python train.py --d_model=64 --norm_eps=1e-06 --rope_base=10000.0 --optimizer="adam_variant" --final_lr_fraction=0.1 --seq_len=512
Each number is 128 + 24 x the weight over the matrix's rms, rounded and kept within 0 to 255. Layers, rows and columns count from 0. Numbers have three digits each.

# layer 2 MLP up, 64x64, rms 0.156, rows 0-63, columns 0-31
152111091095121146139100118122178095131142151116130094088099124116112130142159151139123089120189
127105128152123203157157135117119140124095150122155148125120113099131064150156143142128085137111
151093089125101110107131141112117128159133092138110188166149124157155136080138147122113102115133
097116149097139132152112162055154147131154171137157092116131123125129128133162108160128105164111
085129152080154169094131093183121157116100165127109118151128130140160107120124138097153130148159
155099121138121160150105104141114143135081147117149130155191127129177106140155159123160123069104
176124115117111100138106164127131139127163086107100182109148129095120113118134104112121071120122
154150137093147090146134106126122109146102163161152115076110143127148142087135110095117146098092
173111084122118147115140133084113080173148147145145114102162102126111124099149115133162129105165
102129150120101134109172123118114126140151141064152136120097097114135134187141139109167136157160
093106165127127102108111145115138099137129092151124114126118147117131154118108135124137146097150
115153128146139095141121124132129172152141156150093089136131156131167095096173095128129163103137
124116143125113145148057082127159133140134128114123108097162114128170154122102126129138091147093
141081159092146128089115156127113124090135150145105131121127133104111099137131156140141129102161
104158140129132154101175108169148131122127097133160140131092116115084156155131167119144152116105
133124110086142101170132116179143167144163156094128111124136146103106128145158085111088130136133
112153115085121145109098144122142109142150155153114129162134149132166175140096112093131117103141
103112133116104109130051134136097121142123132126182070102166132145114113153120121128140069114110
130148163123125112104164156134137105143174146147164081090109144118137155140092167107159143136113
134139110138088146148142140137075115152121108158117121094157099106168076132149127105153116110128
122093161121158136127085131126088180123141145136163128123153136111129137168115120084136126138162
150119152153144146148104149149160104159143113146137122119170094137147118111096162144106114138113
120129130161093127119120128114120176125121093152145115087109115133064139135162110146079079075138
097103141103158124137181161137114137175130093122109162117096114114083120115147117122106148096090
104085122133119091140141154119128151116148119132136121135108136106105134122126073113130101143103
139119147122179095145144151152150124092103173116152141198130122124143167136098140154117125088117
126088159115098124130127129149114122121146129144157090141119142114126159115097134152156142142166
077136108166087180171152101101113138119126098140113120127160145124105168133109136109171113121162
112118111110138098137126136113150117168134151157115177060090131126103136125111118104124112139083
151124105147170142158126128089120121131110113169128121132133156193134138094150107150147124107131
144170135142082125089120113137149122125094136140168134093112122111081142105099148117111122121122
141084176123115126112108157117124119127101139138092111138112156170108158123140099140135140151118
139126128137142104137163121123153176130170128137126138156147131141114127125114161138141105108053
131171103144116147110103109142133125165160113098154172138165102155128153099064135085117121111138
140144089123144107132151120176132178155161152115136151168137115153137147094157117144101178135134
102131158129160145124106135178162121120096148108175121135112131124057140141104114116080120126099
143166129137119126151129124138129118154158145108143147130152143135140102099126102172142098117133
146107126138103110105059123162180110094103079121108185189130089115122134165149116129126120064149
135141137142149124158132148173160169097149120162093120122175123084125114141132156106137119150110
116141113143135118101150119123141153123155102144145119119113123088128099101125126111102139159138
095112106148140131173141121105143107153110154128129170151158148194137106123116113107108119168163
100117132126146178168122095117119135112102091135146129109110160165119131105135112127140128061164
137134157133111150110117149124110116102099115139155124128122149149149126134145155136115149098145
109134148153142099157119153112183124118147132172081140120177145126090150142133129132145121111115
136144125127155077114148121150094107109123089156119151174105132129127130093131137131089118150137
152160108111134114090122139099138103130132157179112146129125129125113126124156135114149119104110
119096124118103157134128142138142146143145142156147141076098162133161161146150104074183141110146
118149163131156134095128154146113134113153082152107162133128146136139134111110071168133131144111
102124129115180073136154134136149169154186192135106110117134146121085115103158088114159151125111
124156158088155080122103112145131175156155096097131082128102185140096120103145097129147151100114
121103140159172105118099121139101125144135089092135127091123137098117119126141112095099113137108
096159094146114122157125139147096137090112138140186151132144146154147107141149108148094150160158
095142138136151108126140099163159110105152118156160107134089180190116137153131145096145160125144
100143144048134106121123086168093082099123166135137103142160101124112095135102112118124112144153
116132126055143149126095141140171129144122125121094158103093123134103145112107104171131130109104
137143108133168174112175155121131149153128133176084142136142101136117116113153142142142156130167
124150109159160149134118115133097104144142139119106150133137152121144131143148131119094141115122
143118104125157096089119109128117166079153137157145105154093154088095127145147072147067106139145
128122132128112156149106155136158110136127129161118118128197145138146116150117110117095135178137
180122142155119142092125164139092112134115147110123094145113078149125114111103144139170096168104
111144141096093113113107168093125113176119113149128130111138155121121130178128146107141134094116
115170133106149078139157170128099145166140111189111126136119107109139118131135129116131136114096
149131128146148113133122095071101122128146115181122128138162120137098117144115106137128126133100
139164147135112157095145121125163120102125171122139105123124143135142102163115086142153150127130